config = dict(
    n_layer=12,
    d_model=96,
    n_head=2,
    n_kv_head=1,
    head_dim=32,
    d_mlp=256,
    vocab_size=2048,
    activation='gelu',
    norm='layernorm',
    norm_place='pre',
    norm_eps=1e-06,
    positions='rope',
    rope_base=58500.0,
    rope_fraction=1.0,
    qk_norm=False,
    attn_scale=0.177,
    bias='none',
    tie_embeddings=True,
    parallel_block=False,
    init='normal',
    init_std_qkv=0.0868,
    init_std_o=0.0,
    init_std_up=0.0868,
    init_std_down=0.0,
    optimizer='soap_variant',
    lr=0.00985,
    beta1=0.95,
    beta2=0.99,
    weight_decay=0.08,
    lr_head=0.0155,
    grad_clip=1.0,
    warmup_steps=200,
    schedule='wsd',
    decay_fraction=0.915,
    decay_shape='cos',
    final_lr_fraction=0.0,
    batch_tokens=32768,
    seq_len=256,
    doc_mask=True,
    train_tokens=93030000,
    steps=2840,
    dataset='wikipedia_en',
)
Each number is 200 + 20 x the weight over its row's rms, rounded and kept within 0 to 999. Layers, rows and columns count from 0. The size before them is the row's rms in percent of the matrix's.

# v: layer 9 attention value, 32x96, rms 0.198, rows 8-29, columns 0-47
# o: layer 9 attention output (transposed), 64x96, rms 0.187, rows 8-28,40-60, columns 0-47
v8,096,219,190,209,194,194,140,232,216,196,213,189,192,180,158,170,196,176,175,212,202,217,228,245,189,227,188,196,207,196,202,211,180,196,213,179,222,195,179,195,189,212,226,186,196,221,196,160,230
o8,084,182,181,198,197,244,209,197,190,231,177,197,211,205,230,208,227,241,198,187,200,194,214,212,157,216,192,201,199,184,198,203,221,178,206,162,236,185,188,183,195,184,208,239,223,238,211,183,175
o40,102,208,193,163,198,223,205,212,202,173,190,182,200,233,234,199,171,190,193,171,220,210,209,214,235,177,200,214,204,165,194,209,195,218,194,186,209,221,195,181,194,193,219,178,220,182,202,192,250
v9,104,197,180,240,214,197,188,194,231,214,216,202,205,198,211,212,182,193,186,205,228,207,211,194,214,156,182,229,206,200,195,214,198,207,227,233,167,227,163,197,191,177,188,153,220,199,179,151,192
o9,095,210,182,189,203,186,210,206,187,234,219,215,210,187,194,217,137,194,224,207,199,205,189,209,197,200,173,226,176,181,167,189,242,194,214,196,207,185,203,230,214,204,192,200,192,214,193,204,221
o41,107,203,206,208,180,223,205,179,193,158,225,170,180,169,194,179,270,205,180,178,198,185,219,220,209,191,198,217,193,182,216,223,164,200,180,195,196,205,200,166,195,194,195,193,198,214,214,208,199
v10,115,236,158,175,189,176,199,263,199,194,161,193,181,194,200,195,210,186,226,205,196,174,194,231,216,198,200,200,251,188,251,203,205,198,195,207,201,201,164,206,203,207,208,209,201,225,219,189,174
o10,101,197,192,185,203,192,199,196,180,189,211,195,221,235,206,185,234,187,210,214,177,201,197,206,203,161,199,193,224,212,205,212,226,194,191,206,240,218,153,218,232,215,182,212,203,227,182,180,199
o42,119,202,202,170,198,186,206,193,203,215,251,199,220,188,179,217,154,186,222,185,228,216,229,223,220,185,187,193,197,173,213,233,175,199,226,210,181,199,214,218,211,210,221,200,160,176,199,229,197
v11,100,198,207,178,215,210,220,194,211,209,232,189,194,215,197,203,201,193,201,193,220,232,191,221,191,188,167,176,207,198,196,191,213,183,164,218,204,217,214,177,172,229,204,175,198,168,180,186,231
o11,101,163,213,184,212,182,171,211,226,165,191,208,194,177,202,178,210,199,168,176,211,203,225,193,235,203,194,189,244,187,198,196,185,192,231,230,161,201,189,196,187,194,194,211,177,207,224,189,204
o43,110,222,164,198,167,208,187,203,176,215,192,189,200,226,219,193,203,204,194,212,204,205,171,227,200,203,199,170,168,206,212,213,226,205,177,163,215,159,198,224,205,168,225,196,193,180,213,205,224
v12,109,193,180,226,175,217,209,213,213,183,213,212,173,218,201,160,203,252,231,220,200,229,208,208,190,216,222,191,196,211,160,203,227,217,243,159,187,169,191,215,214,190,201,184,188,200,212,176,200
o12,098,203,212,209,222,209,184,189,236,210,194,182,201,199,206,234,166,207,178,202,207,206,200,232,184,202,181,187,195,209,187,242,219,200,209,208,219,203,200,183,159,190,205,222,158,204,180,215,209
o44,106,256,200,168,206,169,228,201,202,189,229,219,218,206,204,190,240,175,222,183,194,192,214,190,241,200,221,211,237,161,222,236,179,193,210,207,203,211,184,218,161,223,200,196,179,170,213,204,224
v13,106,192,178,178,191,174,197,177,173,179,158,191,196,202,212,233,199,191,178,185,191,229,193,221,249,196,215,188,195,239,234,221,226,204,221,223,200,171,220,204,218,179,180,213,212,220,161,201,187
o13,091,192,216,209,224,197,224,236,215,177,240,234,201,218,224,206,154,223,195,213,183,177,196,197,154,153,171,208,221,187,147,176,217,189,208,197,167,183,199,178,204,203,193,194,191,222,185,207,211
o45,117,171,215,195,155,216,194,204,198,185,165,182,221,205,177,178,190,191,201,209,194,205,201,189,228,198,234,192,217,192,244,200,200,208,197,235,197,198,228,196,205,185,200,213,185,179,197,228,196
v14,092,188,178,216,211,222,217,204,162,212,231,249,189,206,199,211,207,182,209,205,219,247,166,201,177,237,169,206,198,207,206,211,179,190,228,222,233,180,181,165,181,184,191,206,195,191,189,182,187
o14,089,180,188,174,210,217,163,207,223,190,202,198,200,212,212,213,223,227,189,180,248,225,210,197,179,189,195,206,208,205,194,204,167,218,178,180,201,197,192,189,189,203,202,169,229,216,180,158,201
o46,104,235,199,219,197,166,217,184,202,184,177,192,177,190,210,202,206,207,175,235,223,168,174,179,196,212,223,227,186,223,206,210,218,186,226,209,232,202,176,197,201,188,183,246,200,252,184,211,202
v15,095,191,188,196,182,251,169,225,154,213,180,201,180,222,233,178,190,192,199,195,163,188,221,184,170,187,190,169,170,205,210,173,208,208,205,219,207,218,202,206,198,210,230,174,177,180,179,196,152
o15,104,167,224,163,184,206,264,213,190,217,185,162,169,170,207,180,210,186,207,188,205,212,185,210,188,210,209,223,193,181,207,210,213,227,244,218,203,217,223,201,199,216,213,219,206,220,173,189,190
o47,090,187,204,214,262,189,197,214,235,228,228,208,175,227,198,199,183,248,199,215,210,197,213,195,229,210,206,173,206,228,157,196,189,215,200,175,197,186,221,197,190,180,175,224,181,191,186,212,209
v16,096,192,235,192,215,227,229,183,214,161,195,232,143,172,196,191,171,206,215,193,170,209,195,189,209,183,232,192,204,200,204,174,195,187,181,196,204,205,198,234,235,207,221,177,183,227,211,221,207
o16,096,200,144,196,179,219,181,205,188,185,214,165,219,168,179,203,188,183,218,205,208,221,213,197,195,194,231,178,193,188,220,200,201,219,175,191,187,190,170,225,235,213,218,181,180,154,228,222,229
o48,099,215,202,203,202,180,200,235,192,184,185,216,181,205,188,210,194,200,189,195,220,210,211,214,209,186,225,205,191,190,203,189,197,191,219,214,153,183,193,177,200,140,194,209,198,203,203,179,190
v17,098,169,219,178,216,209,160,191,184,187,206,216,233,215,201,210,185,223,200,207,206,178,256,205,220,196,225,214,169,215,223,225,191,166,212,218,190,225,218,179,198,207,204,222,232,192,204,195,157
o17,095,212,231,185,176,160,240,177,192,172,177,179,194,186,191,202,212,175,208,226,186,146,198,191,179,170,188,196,197,194,165,190,218,158,213,187,204,202,202,182,205,200,185,231,189,218,197,213,192
o49,100,203,180,224,196,197,131,183,163,189,218,188,208,192,213,207,212,208,195,188,194,191,180,231,205,199,200,190,191,221,196,198,179,194,217,226,196,187,168,237,181,210,227,204,237,228,190,179,209
v18,104,246,202,176,195,235,187,222,228,217,219,195,207,201,211,217,191,203,165,195,196,175,230,214,216,194,195,191,202,212,199,147,168,210,195,180,197,172,159,193,246,208,199,193,192,201,169,234,188
o18,099,213,177,225,169,186,221,180,205,241,186,187,183,184,213,208,190,187,228,207,202,208,211,210,174,218,189,198,201,200,193,210,175,214,167,157,228,230,231,212,201,241,192,181,198,218,193,203,197
o50,099,199,190,184,221,213,196,168,209,208,188,221,204,220,188,200,198,207,209,242,153,213,191,185,217,173,231,207,198,228,197,207,236,223,236,164,163,193,208,236,236,160,213,182,194,171,196,196,194
v19,103,194,193,198,217,233,192,222,214,205,188,227,226,191,202,204,207,177,193,190,198,184,202,181,222,215,187,198,198,165,187,234,237,166,191,180,203,200,204,209,189,205,241,199,188,186,211,174,178
o19,094,230,186,214,205,176,221,196,220,191,201,244,199,197,207,181,216,198,215,211,186,221,231,214,210,212,209,222,227,206,218,194,190,221,175,226,208,242,198,258,186,204,225,196,183,201,175,213,231
o51,108,156,200,173,211,225,197,228,182,227,206,179,189,206,186,197,157,211,169,206,207,183,199,211,198,206,172,163,213,189,167,209,188,187,181,198,167,217,188,182,210,199,191,207,205,165,187,205,209
v20,097,176,220,155,212,206,201,194,201,204,208,228,208,189,184,200,194,182,208,209,182,176,190,217,210,188,139,183,189,205,181,186,194,168,217,153,202,220,236,176,258,222,202,204,176,180,236,198,182
o20,099,196,204,190,188,201,179,220,176,219,227,172,190,161,210,178,204,227,209,180,215,237,212,206,221,170,168,208,214,179,212,203,188,212,197,221,184,202,189,176,175,175,191,227,177,199,188,223,201
o52,101,185,160,188,196,203,217,176,206,176,201,215,183,176,204,204,203,173,190,211,188,204,202,181,209,187,184,200,218,221,185,220,183,216,197,194,183,211,222,201,229,231,212,194,222,207,184,189,205
v21,092,195,188,200,194,200,200,203,162,202,201,193,181,237,206,212,202,188,183,189,218,200,206,203,216,221,220,235,195,235,217,231,190,236,269,197,174,205,194,198,201,213,209,209,171,200,215,163,231
o21,086,166,189,209,235,206,204,190,210,212,238,219,204,196,177,148,181,243,215,221,182,179,189,182,165,219,225,201,215,187,190,178,195,200,210,208,187,207,221,215,182,198,219,174,226,231,181,191,196
o53,109,217,196,190,171,165,199,219,220,194,226,178,172,198,245,208,251,186,192,192,209,190,194,244,215,214,177,253,202,160,212,190,187,189,217,177,208,212,165,220,196,204,179,210,186,198,187,236,208
v22,087,207,186,219,185,180,173,192,179,203,183,271,184,202,216,208,187,202,201,150,223,233,209,193,187,194,211,215,206,220,188,203,181,216,216,198,240,207,218,202,192,194,165,184,198,174,229,207,181
o22,086,199,203,215,193,156,189,215,188,203,207,205,177,187,202,164,182,193,222,195,212,202,186,176,217,227,184,197,197,221,196,181,183,173,196,197,175,200,192,219,175,239,169,204,183,186,199,178,220
o54,095,207,190,206,232,189,199,216,206,174,212,173,187,191,218,192,221,224,186,226,239,203,181,200,186,207,186,249,220,197,190,202,182,216,236,235,212,221,182,187,178,187,177,225,197,200,210,192,187
v23,102,190,203,153,184,226,183,175,177,184,177,241,185,207,187,201,210,188,202,204,186,215,207,210,191,205,235,198,201,183,229,177,187,234,220,196,212,173,219,196,244,230,192,210,190,199,194,183,198
o23,101,156,205,153,197,201,198,219,231,196,194,187,184,175,235,193,187,201,199,203,231,185,179,234,225,183,173,220,185,180,157,183,156,204,207,176,176,235,218,204,213,193,184,206,210,143,193,208,211
o55,099,210,194,203,192,208,222,226,174,218,222,224,197,178,208,212,177,186,240,196,191,230,235,202,199,203,208,198,229,174,198,170,214,171,233,217,188,197,187,234,172,221,231,222,194,228,185,174,193
v24,100,212,191,226,212,168,217,197,188,214,241,212,208,223,195,188,173,192,194,195,168,157,178,230,174,202,207,186,191,165,195,193,211,177,211,182,219,225,226,229,208,206,190,197,196,171,202,199,207
o24,097,218,194,196,169,204,207,182,200,204,214,193,197,227,249,224,204,205,192,226,164,191,232,224,201,195,193,193,223,191,183,202,175,211,207,218,199,193,194,214,167,192,204,206,191,248,161,161,180
o56,098,175,183,199,237,171,193,184,198,191,226,216,173,209,209,200,176,189,225,185,217,202,180,209,221,179,188,185,154,198,206,172,239,183,227,206,222,203,196,166,201,217,182,164,221,191,240,189,244
v25,085,224,205,216,213,222,199,253,227,176,187,180,198,189,204,201,156,216,214,212,213,236,190,195,200,212,197,187,193,211,203,165,190,167,192,194,189,183,211,188,147,206,178,185,166,213,213,177,228
o25,090,208,217,192,201,189,143,216,218,191,175,193,157,166,223,213,210,209,169,204,192,209,187,216,197,193,226,202,165,192,236,214,179,214,210,201,217,196,221,216,200,194,178,202,194,205,186,218,198
o57,089,179,221,216,211,243,200,181,185,194,228,192,256,214,180,205,165,212,236,201,227,214,201,174,211,224,183,191,179,200,205,208,204,182,194,214,224,199,198,179,196,183,238,193,198,223,206,185,206
v26,093,210,175,183,221,179,188,171,210,202,188,195,184,153,170,229,176,182,201,210,202,198,199,195,192,176,201,210,182,211,208,217,202,189,215,181,210,161,202,210,221,212,199,209,172,235,173,216,174
o26,086,224,206,204,233,220,236,191,177,210,247,183,202,207,169,228,191,188,206,194,212,201,236,175,212,200,178,187,203,195,209,175,210,220,221,202,176,180,194,217,175,156,184,187,213,225,185,190,220
o58,116,152,220,177,209,196,193,199,197,218,167,216,222,221,228,203,207,192,216,197,203,205,203,191,191,160,219,212,213,208,183,198,187,201,252,225,196,193,223,201,204,203,216,217,187,195,181,179,185
v27,102,214,163,189,170,202,199,240,208,236,198,175,176,227,204,188,215,181,187,220,196,174,210,195,233,177,217,187,213,200,195,205,168,170,188,171,204,223,216,214,204,189,185,161,191,212,195,196,234
o27,086,212,182,156,204,188,212,205,178,219,200,191,190,170,200,193,177,228,209,179,178,185,181,200,209,175,200,185,169,205,191,181,192,195,206,172,181,207,201,173,232,197,225,211,200,193,213,225,201
o59,117,200,227,137,217,235,202,169,196,218,190,206,177,234,192,174,228,187,232,189,201,180,227,183,193,217,203,182,214,210,191,244,184,203,230,203,212,200,180,197,180,208,212,178,187,179,179,190,202
v28,106,214,220,194,199,207,207,228,168,186,199,193,224,197,181,205,183,195,185,198,195,196,203,216,166,207,192,200,242,168,182,235,194,184,181,218,184,245,252,194,207,213,235,168,228,208,223,177,214
o28,088,202,186,180,189,193,227,203,241,203,180,202,164,209,203,184,248,214,197,197,218,239,211,221,212,223,194,241,203,184,223,189,212,215,218,227,222,178,188,189,205,160,204,209,217,197,201,182,216
o60,118,210,158,244,199,178,194,193,175,205,206,175,232,194,238,221,190,176,212,178,216,181,164,191,180,220,232,188,189,180,187,221,205,191,218,168,203,197,205,185,205,213,196,189,183,193,191,212,201
v29,096,209,195,224,217,220,191,198,191,214,178,166,206,167,185,212,169,220,208,197,212,200,172,202,193,157,220,194,161,179,230,212,178,210,205,194,253,208,160,192,191,222,206,174,197,216,177,233,186